From a checkpoint of a small transformer trained on Wikipedia: 2.77M parameters, tied embeddings.
Each number is 128 + 24 x the weight over its row's rms, rounded and kept within 0 to 255. Layers, rows and columns count from 0. Numbers have three digits each. The size before them is the row's rms in percent of the matrix's.

# layer 11 MLP up, 384x96, rms 0.469, rows 103-117, columns 0-95
099:135152105138151100171138108148103142126083120147102108131131108047111154143107145124114133154131118099155118149105141142113174193136125146119116081116163127131137149136173102103161156123086115132127150122109168117145085106125163105148131140148137108094098133089143097124121128137134107105
090:121131145126101110103133139100137115150106131102126103166139122143093114135092146154128134148167185154129100158118200084162147128137095135122136109104091130117119139130163136140106127119107194103077150142125130139105123130132173142170149138140106134096096127132131088137128082143115143099
127:090144126164110118142103086113093123118118112114165171097134114095160162147160177097166125107101129104162178113123080141136157140099131125119136100115138099131150120118116143116110144097145113106136108108113126163138166136105131143128154098072136109152152099112134076157133136116141164146
087:169106107155173103094170133143106167122113107138125134165147142116133125155151137147150081171134105152092141134142153130097109111135150101131101117168105133096109137105152138114153126130109090162156133125120177151119116114106144146146112106099108124061125119126116152159144091181154115117
112:133118165113124108080108144122142090113156117121116155101115136136136175153079122085139106107109114139134111103139152088120165084161124139123109102142133118108150127103134148118149136119084126160111135141161123135113074087123132175140157138125068151170116104114149135079124155104140137150
104:139136144148157115097124114109099095102116146129134126143130109140153173098162097146128123120108152115122116094152132167138180115165110138124124100127112102154126135162137152116143124108108128171069110111131123158200137151106149128114161141090089137142110071133159119084154161144113127137
122:125104127123129153121163112151134096111080109143137151119141137150149141121098119082109156161153113089106096093151112145130154153120137119155087147123122133172107110098118177172137173140071139142136129145114096143134159158080107117158166098153156131092131155125150109126129131139164107125
105:166135138107129103144141115090138123145140098141105154054128112147102174132124131116145130130124124129144141122161107130113113123090124159080106172154125148090136143153065128134167112107103154167130104143159114156154131139132136125097111112131134149149107077122110187125153166119104120151
093:131128121136129094136127135103147063163134111127142135136131093141174116148153147135123120105154135112098147130133170123074117148124132117102127122122201139157185123117155159116163083123088135154129087152108112158160103127106124137180167135113145126121144128138169132134144096131137161129
086:128107133133093122123166143168149152117106049123123131109178129124125111137130109136119109085133118155153155119093141130092153160091150179178108113100140092108089126112149131134123122074146111144085117124149139130128124128145176158152149099139092109131138127124130117152092103138137134106
096:147075152125123134113110109106154067177120122169117143162113137136126156141133108083088126110164124129100092109125167130147139107166104139127140107126094162109119145150126144139133128093142171158106102135099144186117141125109156119130097117136132076160125138096122083114143114142122158130
081:107103136120154140122098126133140140150106123167118142106115152095095120159100123135111144127125118124095126082142122105169167122107111125078126138076114156179147135112194136149153186144115149152146111116121155108173136132155130130114133148128103161102161096119155134115171132101147087130
102:131122189117147077103104118155105108125078096120111127125130120158097137117167124148143138152127090124093175120140092117132127142089123127153133143141128125093154152102171121151132120129142163154079132156130165122112100101140121094126136126179113135086132108143160106113099141085157090131
093:135109142103169119079138151102132126170112111128107108111136157158119149126129136100127106097132136192141140126172133165137086113140090126142133139101082093125129144114165105150149126101110137158090126070133145164103145101110135129132112129162141101115123156095074123143107123093128165116
140:149124127170115112132135109125065093159120152101135095160153143166148121148132137142158104160148143131158095065131158129114081115126099109179124120118154189132128114137108128114138124091136120150168105098119122124140103129105182139104135117149107125142128096103109149126157094095116115126
# layer 11 MLP down (transposed), 384x96, rms 0.448, rows 103-116, columns 0-95
098:131094156112127129158056129172115117121116104150141143163115108063108099156117151094100127086124155132169116098147137113131149150118161186130172135159073124135122157148117165110128158136117090134104136127111123127124159153168135157101144144145148133123138110131130124128146116130098112110
107:134170082103140128082121154156135098125077085165094136132121175123095118126098120086149144156142113112113173130150126131159096128127113132141148138098159131131112106122124137129124113162169111129125116089178128090106151107139137087123151154111117138135125108145129161112130089106180162133
079:158118129086146127072136144109092109116143132143144107124096141146122125119178107117074100131174120131124096161150151128078117111138154170079124130104149157138112116122136096122114104163081154171158150143126128097132103123119107099117088140103133105109132140099140108095147095115140126100
096:079155091129121148083128146104111173122137122086136141134166130111106126119116136142153180118105136104127147137133121156131162086132150134100150147166118117092088111149126159137110107166121160135123144110170109125172123138109112137177134150122125137153137073065136153089129130134156119123
111:104074115152129134139094089159105147131146142159076153142141126143101093120070102136112100155109117171123134151155121117155137124112115154115139139164134136126118120140113088171118093121073146095152122096131159122111143131083093122147131117131124137110106137106172134128143112107184103105
114:108089131139150121155161138115077145120125128126103174112154118133113085094111169097103098108099126099078148171122141115139084137087079155101143143142126155137097168129108122094135118101086165128092129121137154140138141115104131145088130124126096144153146119095126151167113134111136144144
101:157133119111151125115089096105164138157161150147158134134133163137134183166155131123124124147123134197105100142073159154130123124137138134112123100130149135120135107119156078142107109116099119091121110119130094147161102110147116092121108149137135117087120169153129115167099126170170108108
099:076149140112099109117128127123195129124118142111101128103092129120156107153115150138139148139086136092122146151153164131131116102111149092170134111148109136122135127122100161142118147134148088114097117088085094106124098120128096111117147115151076144133140133164108136133063180134142100136
089:128109099164158151119146091168101166099136141150119145122109192143057131115128130143196114141144092129184115123113118083133137143125086096149113156120082133137108125144105124118109147137156139124124159108145161144101121127155125137139102099150131129163103122135101106122147136136160128118
093:105125125164102105134182120105128110154127114135113150151155132116145119095087140126138148142116137116138139104142080108137109114129116107175176183090090134126089090105175095156098141124130105143090133149134119127115158115140143118120155097125104149148151094085147147136126132170108124074
115:118125136119079128153138172061119141117094131151142152111118118141182155151144129133143180119131133149121140141127146146129117138112165090184122106165139133130140096126121116158128134169068136116132087116133071123118110161128139108155134146138120135131138154079105109092100145101153108116
092:099129109142124124114132159136154134112116185117144129130093171087096141134125145105130175117125147115112118133095085112152139130147148124092088108096116139164128150138158137108143120152117119121103081148090134117169131136178136156108108141131137092154111166190105121114127078145168147130
097:126124117114123137080101144155086131153114132098113122167152150148137112129108163182116118133060133122121135127119124133150131118127112112136119129109086150140158106119172173098098084109136117114092118121117137132156090124138148151173140174094118137173105160145129120093144082138114172134
112:082136124108114130127166166157084173132139153095097138098120112095128103146126157125156151123115105050139101138081173126130133160121159102109155110129135117103143141162141132116138118136141127153151127148132128092123084103096128086122135129157154125162103122097128146107158173128138102119